From a checkpoint of a small transformer trained on Wikipedia: RMSNorm before each block, 150M tokens.
Each number is 128 + 24 x the weight over the matrix's rms, rounded and kept within 0 to 255. Layers, rows and columns count from 0.

# layer 6 attention value, 96x96, rms 0.241, rows 84-95, columns 64-95
[[130 112 119 125 135 109 122 152 124 125 130 123 135 120 122 144 145 149 114 134 130 108 134 127 140 130 135 129 161 135 132 121]
 [164 131 123 131 117 139 134 129 134 127 114 113 150 131 122 127 113 122 113 153 147 134 133 126 132 130 116 148 114 120 129 141]
 [133 127 118 109 134 160 138 119 130 108 137 141 157 130 137 165 123 148 135 122 133 117 124 138 118 106 111 130  97 146 119 119]
 [155 135 131 140 114 130 111 121 108 146 128 125 125 131 109 126 144 156 143 151 120 132 111 137 139 126 124 114 116 148 132 114]
 [141 133 104 122 135 126 130  95 123 143 122 111 130 140 126 130 134 124 152 124 137 120 140  97 108 132 131 126 141 129 150 122]
 [111 134  93 126 115 159 118 113 122 136 128 132 102 119 124 115 135 126 123 135 132 118 133 126 112 129 142 118 131 134 135 116]
 [144 140 109 106 116 155 125 135 138 127 123 118 127 145 128 151 125 123 143 126 119 135 139 122 131 135 102 122 132 116 135 143]
 [109 135 122 140 111 127 135 122 107 107 114 139 112 151 106 105 117 138 131 129 131 109 139 115 120 124 114  92 135 128 140 132]
 [128 108 124 112 149 138 128 102 106 137 145 112 111 142 126 135 137 133 136 135 157 139 100 127 136 137 126 148 144 120 128 120]
 [119 149 128 125 107 116 110 135 126 134 113 132 128 138 108 154 150 146 129 126 119 120 128 124 141 128 124 126 127 144 134 125]
 [119 125 137 113 130 131 119 132 134 132 133 113 111 148 114 138 101 129  87 123 107 112 144 139 138 121 127 126 136 143 107 123]
 [120 127 145 108 124 108 121 131 134 138 134 118 133 131 123 121 128 115 133 114  97 130 124 113 125 117 167 155 118 108 128 136]]
# layer 6 attention output (transposed), 96x96, rms 0.206, rows 84-95, columns 64-95
[[129 134 103  87 122 113 114 164 138 126  97 104 153 150 127 156 124 135 149 122 132 131 119 137 130 156 127 125 120 112 114 155]
 [114 132  99 113 145 143 101 121 128 139 127 105 148 122 122  90 115 127 140 159 107 126 112 152 130 104 144 140  84 109 114 145]
 [121 113 106 147 135 142 155 103 128 112 131 138 136 119 119 168 114 144 129 129 111 114 120 146 109 126 119 126 113  96  97 150]
 [ 90 118 116 119 111 111 139 119 114 104 141 119 133 127 155 137 131 129 141 113 140 144 137 101 138 149  98 145 116 140 103 116]
 [111 114 140 122 118 107 115 114 147 132 149 156 105 145 124 145 116 111 107  89 152 168 104 126 146 118 146 154 118 151 125 123]
 [132 109  87 144 122 132 111 120 112 117 127 136 152 141 114  97 132 124 124 117 125 113 134 147 160 104 133 122 129 146 139 110]
 [111 122 150 140 127 129 130 118 183 147 145 124 130 113 136 134  94  95 131 133 121 135  94 153 108 124 150 150 131 133 141 134]
 [107 142 149 129 127 116 141 108  95  95  75 163 139 127 135 114 118 147 140 134 137 140 138 113 158 150  72 150 149 138 127 118]
 [119 120 109 120 120 138 112  96 115 131 130 123 128 157  96  97 129 108 126 103 128 142 128 114 118 144 161 140 129 127 123 111]
 [140 138 141 120 124 106 148 141 144 133 114 142 124 128 105 127 133 132  99 113 130 132 129 143 120 125 115 129 115 111 125 146]
 [147 144 128 128 121 121 131 135 193 106 112 139 118 116 122 155 113 116 123 148 145 145 159 130 135 122 111 139 133 113  84 127]
 [147 138 130 108 140 139 108 142 140 125 131 138 125 141 151 157 131 126 111  87 122 122 149 110 107 125 165 129 161 131 130 113]]
# layer 6 MLP gate, 256x96, rms 0.22, rows 0-58, columns 64-95
[[110 101 138  94 130 105 116 165 132 151  98 116 104 102 148 143 133 123 130 110  70 114 109 149 146  93 156 119 108  93 113 143]
 [110 117 190 145  94 124 113 139 136 133 109 158 105 134 122 111 159 140 136 112 106 113  85 136 128 151 127 130 172 131 144 127]
 [148 174 162  93 136  78 123 123  72 140 141 125 126 144 199  91 102 107 153  77 107 140 149 104  96 119 141 122 185 171 137 127]
 [104 134 135 120 112 105 136 105 145 136 142 114 155 136 114 147 130 141  93 129 110 121 119 131  93 133 163 125  97 173 108 149]
 [ 68 153 100  99 119 190 152 116 124 135 139 114 155 181 102 154 148 130 146 117  81 141  92 111 124  97 141  82 156 127 140  79]
 [ 84 123 180  85 112 114 139 142 141 121 152 131 181 110 132  99 131 114 164  67 118 118 124  99 116 113  99  94 126  94 135 127]
 [138 159 148 142 119 101 177 160 122 169 144 135 151 111 109 114 111  95 119 140 108 107  97  93 116 131 148 143 126 118 140 142]
 [120 146 180 110 135 125 144 130 167 148 140 133 106 135 111 136 133 152  91 127 110  37 144 116 126 174 148 130 113 107 121 124]
 [147 128 175 131 144 141 165 143 107 166 138 137 134 137 119 146 110  97  99 128 135 139 152 142 156 189 158 111 125 140 146 152]
 [120 152 114 127 117 137 154 147 159  93 132 118 187 131  98  66 131 107 130 114 171 126 112 104 111 113 101 160 101 122 131 132]
 [135 166 123 112  88 136 122  99 128  96 152 127 135 132  94  78 115 155 137 129 125 146  83 165 147  77  72 142 153 135 109  85]
 [124 132 115 123 128 144 126 125 163 136 124 123 102 134 114 133 116 115 110 109  79 135 108 105 156 104  96 160 144 110 176  97]
 [ 99 144 159 137 120 125 161 113 185 154 134 156 175 109 144  83 103 105 160 152 142 169 144 138 137 162 199 150 110 148 173 128]
 [115 116 135 120  88  81  82 116 134 116 130 129 133 144 107 142 152 132 128 102 112 107 139 124 104  95 162 144 128 114 108 173]
 [ 84 135 133 135 101 122 155 133 124 134 110 145 143 134 123  84  86 145 121 129 138 117 171 130 140 112 208 140 129 160 100 146]
 [112 106 113 103 128 103 149 130 116 166 150 137 102 168 129  96  97 184  98 110  75 107 121 145 143 137 148 116 105 151 129 111]
 [ 81 162 145 160 159 122 139 149 121 141 111 148 154 149 124 135 134 162 158 126 138 120  98  90 112 136 154 119 126 113 138 129]
 [137 180 139 133  81 157 143  98 155 124 121  67 119 119 145  98 121 146 117 166 135 107 121 169 155 108 128 151 132 142 112 135]
 [143 141 107 111 109 122 125 112 160 173 111 150 129 124 127 161 127 102 123 137 102 115 122  82 114 123 138 102  95 110 152 126]
 [ 99 110 166 139 105 149 118 128 135 119 132 129 137 113  89 171 115 134 112 162  95 115 112  83 139 146 114 111 118 131 130 103]
 [109 148  89 151 122 109 201 140 128 101 195 109 140 153 134 176 142 167 133  94  78 109 139  77 115  84 149 143 170 169 153 172]
 [106 144 137 119 127 135 121 139 138 121 131 105 116 114 185 118  91 142 161 105 104 152 132  71  75 168 139 148 160 146 113 126]
 [ 87 109 139 134 116 130 134 162 176 110 110 150 160 122 132 142 121 194 105 133 113  99 132 129 144 129 133 155 131 125 164 144]
 [158  85 112  88 101 136 111 144 111 142 114 129 146 115 147 123 138  93 113 139 137 126 111  97 145 145  92 114 109 136  78 100]
 [116 122 154 115 146 143 119 153 157 134 119 159 122 137 123 100  88 112 107 147  90 153 114 126 129 128 115  84 173 136 132 128]
 [106 156 108  96 160 104 139 105 139 115 136 128 120 134 110 123 105 116 120 133  93  79 165 126 111 120 126 155  91 118 115 121]
 [117 192 108 114 113 110 139 103 162 100 118  96 145 117 119 129 125 109 141 116 120 142 119 136 133 149 123 149  83 100 133 128]
 [159 157 115 120 114 152 121 168 149 118 122 133 142 126 101 114  94 124 132 144 143 151 119 149 100 193 159 155 120 104 146 110]
 [115 202 105 121 120 134 127 140 128 134 149  64 167 143 162 120 135 106 118  99  97 153 168 154 172 124  88 107 133 115 127 132]
 [124 109 144 109 135 140 164 156 110 148 153 172 135 103 147 144 152 159 129  79 147  92 142 106 116 137 129  92 100 100 143 108]
 [136 154 166 146 127 141 166 159 124 130 107 142 123 112 172 144 128 131 162 134 128 113 142  80 154 139 128 112 111 154  83 141]
 [ 93 112 113 161  82 116 143 156 145 142 120 136 152  92 116 167 130 138 106 128  90 124  80 132 152 130 157 118 144 123 143 162]
 [111 145 131 139 143 127  98 110 104  91 161 142 134 132 138 130 148 154 121 102 159 125 171  68 139 124  96 164 146  99  78 123]
 [112 111 142 122 135  69 129 164 139 129 166 116 158 112 146 151  83 155 133 137 103 129 136 135 102 131 119 133 153 126 148 122]
 [144 147 111 125 105 112 120 106 160 125 156 144 139  83 137 152 122  91 127 115 136 121 119  95 127 113 139 121 120 146 155 123]
 [121 131 117 111  88 101 125 116 120 129 131 102 164 105 149 122  96 128 153 132 138 128  99 119 127 107 199 119 155 127 141 105]
 [111 140 124 135 110 131 116 150 100  95 131 115 131 144 137 126 105 130 114 102 112 114 128 128  95 115 107 125 147 137 126 155]
 [ 75 140 172  78  95 123 148 134 108 101 142 131 146 152 123 106  89 104 107  85 122 120 117 127  97 148 136 113 122 113 120 140]
 [122 122 139 151 138 114 117 156 133 121 145 151  88 115 130 185 169  91 126  97  80  90  99 131 121 142 128 187 135 160  81 145]
 [123 115 111  74 156 155 138 127 158 114 133 139  95 172 103 161  84 133 189 153 164 181  77 153 158 120 126 114 164 144 186 128]
 [ 97 143 136 127 145 156 134 142 139 128 138 125 147 167 111 123 176 102 140 125 136  93 107 134 137 150 149 115 144  74 125 130]
 [123 124 153 130 133 125 110 144 135  71 131 127 147 129 146 142 107 110 125 139  97 111 193 143 137 130 138 110 152 125 153 129]
 [136 140 191 130 103 104 126 101 123  78 141 124 120 116  94 122 121 131 100 149 150 175 140 141 149 124 152 159 115 142 142 122]
 [140 153 157  96  85 145 119 126  81 112 156 128 128 126 130 137 117 122 154 102 139  96 120 107 174  83 102 129 144 161 150 126]
 [169 132 108 137 141 100 125 111 113 136 147 119 120 113 126 105 124 107 109 123 118 137 180 136  89 122 131 152 109  83 108 160]
 [161 153 136 138 113  86 129 160 136 161 112 112 129 112 131 116 122 135 122 129 152 113 100 154 125 169 124 142 185 109 164 132]
 [111 117 136 135 114 127 147 126 124 141 141 126 103 129 115 110 144 152 112 133 116 105 147 151 138 127  74 120 127 103 110 115]
 [122 131 126 141 126 123 134 108 152  94 111 111  59  64  91 130 130 146 123 155 113 136 136 144 132 173 159 160  99 124 128 109]
 [118 101 123 131 143 184 110  96  86 132 149 157 207 141 156 123 169 171  85 148 128 170 136 101 152 109 128 130 172 123 121  84]
 [130 174 130 116  81 131 110 127 131 143 139 153 162 116 111  87 136 137 177 121 121 101 111  80 147 188 138 176 131 173 133 137]
 [102 113 110  95 133 120 116 116 163 119 123 156 106 150 108 156 187  99 103  84 131  86 137  91 118 141 154  92 100 113 120 122]
 [ 93 135 121 127 108 132 120 144 118 125 144 115 126 125  58 123 119 127 119 117 111 127 109 102 139 144 148 129 143 117 160 144]
 [107 128 160 172 122 141 129 102 136 143 107 122 133 124 110 108 164 128 116  95 127 135 105  73 117 140 118 115 142 142 136 135]
 [143 140 103 121 122 158  95 154 129 108 110 153 121 149 102 123 183 123 104  93  95 160 111  85 114 139 127 149 120  79 149 117]
 [118 109 133 101 105 139 108 130 133 140 122 109 139  96 132 154 108  93 148 104 104 152 106 125 110 137 133 166 134 123  84 129]
 [114 164 122 175  99 119 126 161 131 118 121 129 139 174 132 134 130 129 124 113  88 149  80 131 131 102 198 126 133 101 106 109]
 [115 108 134 153 111 138 127 131 108 151 132 111 131 165 166 146 149 146 124 141 120 122 155 144 116 125 137 121 141 132 138 126]
 [ 76 145 116 188 126 137 151 143 149 102 116 113 126 132 112 132  93 130 134 144 115 105 145 174 115 132 137 151 142 120 126 130]
 [132 158 142 129 120 152 139 126 144 148 133 106 170 149 135 150 112 135 155 112 153 145 151 100 116 118 130 189 156  96  85 147]]
# layer 6 MLP up, 256x96, rms 0.216, rows 0-58, columns 64-95
[[151 127 114 142 121 108 137 103 152 121 145 131 165 115 158 134 200 157 139  94 121 122 105 114 153 111 152 137 141  98  90 111]
 [124 106 116 111 161 128 114 141 120 132 126 118 105 108 108 116 146 165 175 159 130  95 134 125 113  91 122 105 111 110 108 147]
 [135 189 160  99 190  93 152 122 143 121 141 138 152 128 190 114 119 111 167 102 130 160 131  85 104 123 116 163 111 127 152 152]
 [113 108 127 144 137 146 154 115 126 165 141 132 164 154 154 128  92 111 133 150 113 108 132 141 131 154 116 120 121 108 136 148]
 [ 87 119 126 136 129 162 158 147 123 146 140 103 168 121 128  87 151 186  89 137 105 128 171 137 103 152 122 120 150 152 158 119]
 [133 166  97 102 117 153 146 130 157 121 176 131 155 141 147 114 207 172 123 108 144 162 105 197 147 125 100 166 148 152 116 139]
 [108 123 135 140 136 119 114 136 104 121 141 152 107 185 132 145 113 138 150 124 165 152 145 125 150 152  97 141 162 137 128 106]
 [140 142 113  93 100 182 151 136 160 136 101  74 143 139  84 132 148 136 116  64 160  80 145 165 122  80 111 161 102 109 117 143]
 [152 110 131 119 101 113 159 146 145 122 106 130 134 145 142 118  97 123 134 151 139 122 161 135 145 140 103 100 119 117 140 146]
 [ 94 147 138 140 100 158 174 116  60 169 114 146 126 126  68 133 133 122 160 127 164 138 126 103 149 170 103  94 145 118 123 105]
 [125 105 120 114 145 140 137 146  90 119 129 142 121 128 104 188 192 136 120 139  92 120 120 127 114 175 170 134 112 159 125 143]
 [116 117 153 163 117 126  98 131 136 124 102 142  98 157 124 131 160 154 125 106 174 108 121 114 138 100 143 118 142 123 117 136]
 [166 143 121 135 140 141 137 160 158 121 148 116 140 168  98 108 140 111 135  93 108 143 128 116 131 202 120  94 112 132 141 155]
 [ 94 142  98 100 100 104  92 140 110  78 125 120 151 146 133 149 148 130 111 149  80 136 106 130 126 136  99  86 134 141 101 141]
 [134 136  74 122 150 104 162 103 129 133 119 106 143 160 124 150 156 157 115 124 196 145 153 143 116 112 132 131 140 141 135 120]
 [ 87  98 118  89  88 126 123 150 136 105 115 132  97 121  89 135 151 150 117 145 106 112  66 149 125  94 129 128 139 138  91 131]
 [134 100  90 128  87 139 123  91 133 141 156 142 124 146 137 129 137 128 116 113 154 122 120 109 109 133 100 131 143 102 122 186]
 [119 145 146 110 149  72 103 116 162 172 143  96 130  91 129 148  96 108 154 122 180 111 114 167 156 126  97 108 121 187  77 143]
 [129 144 111 159 120 157 128  93 178 161 156 111 129 147  89  83 150 142 157 103 148 102 146 144 109 147 104 155 130 199 151 106]
 [178 163  85  93 160 166 127 156  99 155  94 141 123 125 130 135 177  97 114 116 161 139 174 122 133 126 109 160 130 136  94 156]
 [128 120 178  98 129 145 174 104 147 130 145 154 147 108 127 123 137  72 133 165 131 135 122 160 137 124 120 139 131  94 137 152]
 [123  85 102 136 129 133 166 155 135 122 134 102 152 158 133  96 115 124  97 151 137 101 135 136 159 183 131  84 124 125 154 168]
 [162 153 111 134 144 128  89 129  98 144 114 108 139 116 114 121 110 112 156 130 132 140 104 113 131 142 138 144 134 109 128 129]
 [115 116 121 138 102 136 118 146 147  88 113 113 123  63 147 102 101  67 118 116 134 134  92 158 156 173  91 127 177 145  63 141]
 [133 137  92 115 151 135 117 119 124 105 116 154 117 135 152 109 155 121 117 100 169 140 161 119 119 119  85 175 105 134 109  97]
 [141 114 133 136 110 155 131 142  94 152 107 106 110  59 131 146 132 148 126 118 144 147 114  98 129 105 157 100 125 155 160  97]
 [139 119  86 143 124 120  89 138 150  56 102 117 133  91 157  96 109 116 135 128 103 103 145 149  82 142 172 125  82 125  99  93]
 [137 135  81 152 149 121 137  81 139 118 127  73 135 165 162 168 168 133 134 112  52 188 113 107  84 118 111 118 120 136 181 115]
 [114  88 131 166 151 130 114 103 119  83 144 158 104  98  96 135 123 117 112 154 110  96 116 116 125 111 138 133 130 201 131 142]
 [131 119 126 124 126 145 134 117 131 137 111 147 118 152 112 122 134 115 145 139 126 129 128 112 125 146 137 105  67 155 113 147]
 [115 126 118 129 121 105 130 152 133 142 128 110 134 164  97 113 125 182 149 127 149 116 139 122 143 145 170 146 107 147 184 174]
 [104 101 125 119 131 153 125 152 113  82 157 142 138 153  99 117 138  96 151 102 116 125 125 140 158 120 114  92 172 114 156 155]
 [124 125 108 119 111 105 134 106  63 145 142 125 104 106 136  89 100 147  99 131 116  85  46 141 150 125 145 145 125 101 105 138]
 [133  76 145 116 141 126 115 109 101 153 136 102 136 142 111 122  93 154 163 114 120 112 133 133 144 140  99 122  83  89  99 174]
 [156 126 131 115  94 148 123 118 138  99 141 140 120 104 170 117 133 105 141 128 119 142 101 104 137 133 136 104 156 160 151 148]
 [119 148 127 151 117 114 102  93 140 132 150 145 124 108 103 164 157 127 118 150 129 127 107 165 140 129  83 148 100 137 145 132]
 [ 98 131 145  99 148 171 146 140 124 123 101 147  90 169 145 149  92 111 100 101 140 121 144 152 116 121 123  97 109 132 130 128]
 [177  97 124 149 139  98 106 117 185  86 108 120 155 140 158 154 162 130 115 132  92 124  94 142 117 136  92 108 133 175 148 148]
 [139 125 124 159 139 174 159 138 129 132 158 106 141 105 102 130 112 119 113 109  68 137 125 101  87 120  88 104 103 139  79 144]
 [116 111 140 152 126 130 113 144 103  93  83 134 107 148  86 131 104 132 160 125 132 164 146 152 149 136 145 204 102 130 130  72]
 [132 129 111 151  96 147 123  97 113 112 176 142 129 150 143 106 126 101 189 153 107 134 136 104 127  97  85 139 148 125 134 154]
 [126 128 140  96  99 102 122 134 131  89 117 121 135 153  93 121  83 131 151 146 108 124 152  65 134 160 138 122  95 133  84 109]
 [141  93  99 100 144 177 124 131 138 102 161 120 144 133 147  49 103 131 135 113 115 136 142  97 155  89 137 144 129 111 105  93]
 [157 106 151 153 121 104 155 129 137 115 111 150 131 108 147 144 151 127 109 132 129 148 132 149 102 131 124 165 149 145 129 127]
 [153 147 102 176 131 100 154 124 160 150 107 111 157 149 146 140 165  96 134 216  98 117 127 109 139 108 120 114 145 137 114 126]
 [132 118 158 158 110 106 101 123 138 119 116 144 144 189 132 161 100  95 149 125 140 103 115 142 120 143  97 132 139 149  76 162]
 [144 113 116 138 128 152 133 105  97 142 111  74 154 115 132 146 126 107 144 108 137  98 158 135 156 220 109  74 107 121 140  81]
 [118 122 145 127 124  91 112 157 136 148 147 176 132 204 136 145 120 119 104  73 103 118 142 161  91 137 101 135 155 157 130 127]
 [150 159 146  99 193 155 111 145 118  68 140  91  99 135 136 139  91 177 134  99 144 145 101 126 119 123  93  91 122 146 147 137]
 [149 133 150 143 136 183 125 161 145 104 126 125 134 127 124 119 114  92 157 117 143 136 119 109 150 117 118  85 155 130  97 149]
 [ 84 110 130  76 110 123 118 136 144 129  86 134  88 126 135 151 173 166 109 116 131 155 124  92 160 130 128 123 154 124 130 131]
 [132 145 117 106 147 107 138 116 143  89 125 112 159 153 149 140 152 149 141 138 143 103 152 131 136 118 151 129  97 111  93 123]
 [142 130 114 154 164 150  98 118 166 109 122 120 137  94 130 116 139 121 120 118 143 129 154 114 127 143 128 138  90 126 167 114]
 [125 110 106 130 105 138 148 138 131  98 145 136 104 129 145  98 161 127 146 126 180 152 117 111 122  84 116 121 123 118 121 132]
 [142 153  92 119 179 130 151 133 156  71 132 153 147 144  71 117 115 140 108 144 164 131 168 127 108 104 142 137 143 148 134 136]
 [139 146 120 138 146 126 127 136 145 139 148 118 149 180 141 138 161 122 114  89  89 140 116 104 137  90 140 145 122 100 154 153]
 [ 86  99 136 104 150 163  92 105 128 119 120 126 117 145 120 190 179 126 118 140 101 136  90 114 140 104  80 135 102 121 145 147]
 [117  99 102 139 159 113 143 120 109 145 116 154 149 126 156  97 124 153 139 146 146 149 124  93 139 167 141 181 106 172 115 109]
 [121 132 165 109 119 148  89 124 133 170 136 115 140 114 167  74 167 170 173 127 107 119 110 123 116 126 147 152 142 139 117 123]]
# layer 6 MLP down (transposed), 256x96, rms 0.207, rows 0-57, columns 64-95
[[103 128 153 153 195 155 108 156 169 131 112 182  90 138 161 114 125 109  92 125 144 142 122 128 136 136 125 111 119 113 102 155]
 [145 145 119 128 147 118 120 133 117 196 109 131  82 113 145 134 123 136 123  87 130 127 123 150 128 117 139 108 129 112  96 164]
 [ 96 144 120  69 114 144 134 114 126 107 150 127 114 124 140  72 147 104 126 109 125 163 145 187 126 107 133  83 106 128 109 170]
 [ 97 138 116 113 121 132 158 103 161 164 158 170 146 106 109  88 142 146 102 154 146 162 118 150 147 130  92 157  85 150 161 141]
 [154 125  99 148 134 152 117 107 150 128 118 155 150  95 121 164 154 168 144 181 152 181 133 119 122 124 135 135 113 139 143 107]
 [148 154  96  67 154 149 129 109  90 158 107 107 116 148 150 149 125  99 100 151 143 151 126 109  77  90 129 126  93 121 154 111]
 [140 142 161  94 109 132  91  73 104 121  91 140 106 130 142  76  79  90 130 146 118 109 155 160 137  98 191 140 113 128 130 135]
 [127 125 156  98 155 118 129 156 148 191 152 132 153 148 157 149 144 171 173 100 161 100 141  89 126 133 142 119 134 148 129  79]
 [123 153 123 149 120 152 121 123 113 119 120 121 156  86 161 118 156 162 141 142 156 105 103 118 148 117 123 169  98  96  88 122]
 [131 158 133  94 113 114 112 120 107  99 144 137 108 136  90 128 105 115 144 113 125 173 142  88 127 131 108  95 133  96 113  91]
 [142 156 120 130 132 148 115  92 191 116 117 106 111 135  92  96 108 122 136 116 164 151 154 112 115  89  61  84 120  74 115 121]
 [165  97 104 115 147 120 136 152 123 124 138 134 115 162 110 106 114 140 118 116 114 126  93 157 150 115  98 100 142 136  87 110]
 [141 156 121 129  98 120 180 142 149 150  97  59  83 142  81 168 121 155 155  64 144 133 149 147 130 102 144 145 132 116  95 122]
 [147 112  86 162 158  95 104 106 108  87  96 165 140 152  81 119 111 146 133 154 133 138 160 107 115 103 114 138 135 148 145  98]
 [134 158  91 153 113 141  95 138 164 135 130  79 134 146  85  98 136  89 164 104  92 156 130 122 115 133 188  88 151 102 138 125]
 [117 142 137 120 121 177 170 130 111 119 203 157 102 100 144 134 124 164 119 108 114 134 128 130 127 158 110 107 114 125 125  87]
 [127 105 140 148 103 107 124 136  98  63 122 118 111 134 172 139 117 137 139 118 117  75 175 127 141 122 146 158 139 143 113 115]
 [126 133 145 131 112 127 113 130 147 172 118 143 135 150  86 109 122 149 113  83 141 102 133 116 157 137 117 112 136 130  81 108]
 [ 98 105 149 177 147 125 120 147 142 150 130 110 104 140  93 139 140 124 144 104  91  97  88 135 108 145 156 133 141 177 151 139]
 [159 120  98 108 125 112 109 130 153 153  97  72 128 127  62 156  96 118 106 120 160 142  80 119 163  87 136 140 126 138 137 160]
 [200  81 139  97 138 104 156 115 162 131 133 155 150 119 136 112  82 125 149 123 105 121 107 123 134 118 110 163 128  94 116 131]
 [141 137 132 102 116 133 113 117 147 161 145 121 178 139 157 167  92 135 127 101  71  99 154  92 134  87 132 141 154 103 112 119]
 [169 124 118 115 133  91 167 129 109 121 117 166 161 109 143 101 129 160 153 111 121 129  87  72 152 110 121 119 177 133 134 134]
 [143 158  87 147 124 104 108 134 147 154 103 165  81 113  99 139 128  92 108  82  98  99  99 132 128 123 103  66 138 164 101 105]
 [108 105 146 156 113 164 132 108 101 109 155 133 113 155 122 125  87 125 142 122 164 118 165 146 152 137 112 141  93 116 142 103]
 [129 141 139 103 147 109 134  95 139 106 156 190 131  75 125 148 128 119  94  91 174  95 169 106 154 106 150  84 142 116 117 136]
 [ 71 133 119  97 139 131 113 139 104  85 119 151 105  93 131  99 138 122 112 143 138 127 122 120  81  76 143 151 131 108 123 144]
 [159 116 139 130 105 136 156 130 113 108 117 121 129 147 180 117 133 121 172 152 144 151 142 158  77 184  92 171 119  93 109 110]
 [122 113 135 100 114 168 144 142 137 115 127 109 119  98 114 117 128 151 122 134 117 126 109  89 111 121 153 120 119  66 115 122]
 [117  72  67 118 101 157 135 167 126 109 167 146 140  85 128 155 145 168 141 110 145 146 169 105  93 129 130 114 123 125 131 144]
 [131 141 135 154 108 160 108 125  95 130  89 140 112 106 133 119  93 129 122 144  95 142 141 100 106 147 114 124 140 111 122  79]
 [149 128 122  62 151 111  83 123 122 127 100 112 114  98 127 174 108 100 114 104 117 156 122 109  93 169 119 114  96  93 104 128]
 [104 182 164  94 106 109 146 127  75 106 188 127 141 144 159 107 131 138 148 116 115 136 116 121 146 122 146 147 136 136  87 100]
 [144 146 152 145 134 141 138 151 129 138 156 109 126 174 160 104 103  78 127 112 153 158  97 114  86  99  88 108  69 110 110 107]
 [141 113 110 128 152 125 172 140 154 158 140 144 124 126 137  97 145 104 150 133 140 148 123 139  66 151 144 141 150 128 148  95]
 [130 112 117 133  94 130 105 134 137  91 133 120  99  99 137 163 127 130  98 103 133 118  87  85 149 153 164 117 118 177 115 136]
 [129  79 132  76 120 105 129 111 144 128 174 145 130 133 119 123 134 114  81 140 162 175 107 118 119 129 149 124 126  99 111 138]
 [141 129 151 114 116 107 112 125 162 113 132 148 137 172 134 153 130 115 136 121 100 107 148 139 166 137  95 106 125  88  90 104]
 [110 140  98 179 109 151 156 120 139 110 158  95 120 159 135 130 130  86 134 125 112 143 120 162 140 132 153 149  96 120 189 142]
 [129 117 138 120 115 144 167 202 117 112  98 129 171 132 171 148 115 136 128 143 156 179 105 148 132 144 103 121 158 124 130 125]
 [170 169 106 123 129 136 106  94 152 106 124 122 115 113 145 159 119 107  92 146 168 181 125 125 107 141 104 140 141 128 138 156]
 [109 124  95 121 160 123 134 110 160 107 107 144 108 125 148  81 155 155 183 133 183 105 142 129 139 113 141 112 168 136 129 147]
 [145 132 120 138 142 154  98 176 169 109 164 116 118 121 141 109 129 148 148  99 156 130 109 136 134 139 131 121 111 137 106 157]
 [129 151  92  94 154 115 144  77 130 148 102 119 130 152  99 121 109 132 106 121 177 143 140 135 115 128 146 122 107  97 128  88]
 [164 133 166 162 125 139 112 130 141 110 150 139 134 138 129  81 116 118 129 115  98 109 144 133 125 127 122 100 138 118 159 165]
 [166 124 119  96 103  78  91 170 116  97 156 158 126 143 132 138  95 132  95 116 183 102 101 128 107  96 117 138 157 117 120 144]
 [ 75 126 112 140 125 132 128 186  57 145 108 124 140 152 135 142 157 121 138 131 116  82 107 143 159 106 126 133 132 109 136  86]
 [179 126  83  88 116  88 138 139 133 114 160 124 133 184 133 110 124 130 108 152 106  68 105 153 145 133 126 129 165 128 118  69]
 [118 109  78 141 111 108 100 144 148  92 139 128 138 128 109 138 168 117 147 158 105 153 133  91 100 133 131 132  95 109 166 136]
 [142 116 110 173  95  94  90 127 198 168 121 146  90 105 136 139 129 123 131 145  94 135 150 102  79 110 121 152  78 154  97 127]
 [184 123 110 111 136 107 125  97 143 160 116 126 167 138 155 123 116 113 139 105 117 142 106 105 161 178 135 117 139 131 121 130]
 [141 121 145 140 128 123 114 120 142 145 144 152  93  97 136  79 107 118 121 149 123  83 152 111 137 169 107 124 115 137 126 116]
 [117  68 142 138 193 111 141 132 106 134 142 123 113 180 141 125 122 114 111 119  95 117 128 146 156 129 127 111 112 118 127 141]
 [125 143 130 140 125 157 122 156 135  99  94 125 130  97 121 116 141 167 103 112 136  93 122 113 116 149 125 100 131 117 105 179]
 [167 142  96 110 136 132 154  90 120 158 137 150 147 105 145 139 154 113 186 113 140 137 136 144 103 121 129 114 157 130 129 114]
 [128 108 107 127 151 132 149 130 120  92 133 135 133 112 151 110 132 128 146  94 133  98 107 124 113 126 121 126 122  98 125 104]
 [122 164 109 100 121 164 129 123  58 105 155 141  88 169 139 147 119 108 147 138 142 101 125 137 117 124 118 160 135 100 121 132]
 [151 152 129 139 148 113 136 105 141 122 126 132 115 127 123 132 124 126 144 140 188 150 122 121  99 143 128 134 107 135 117 143]]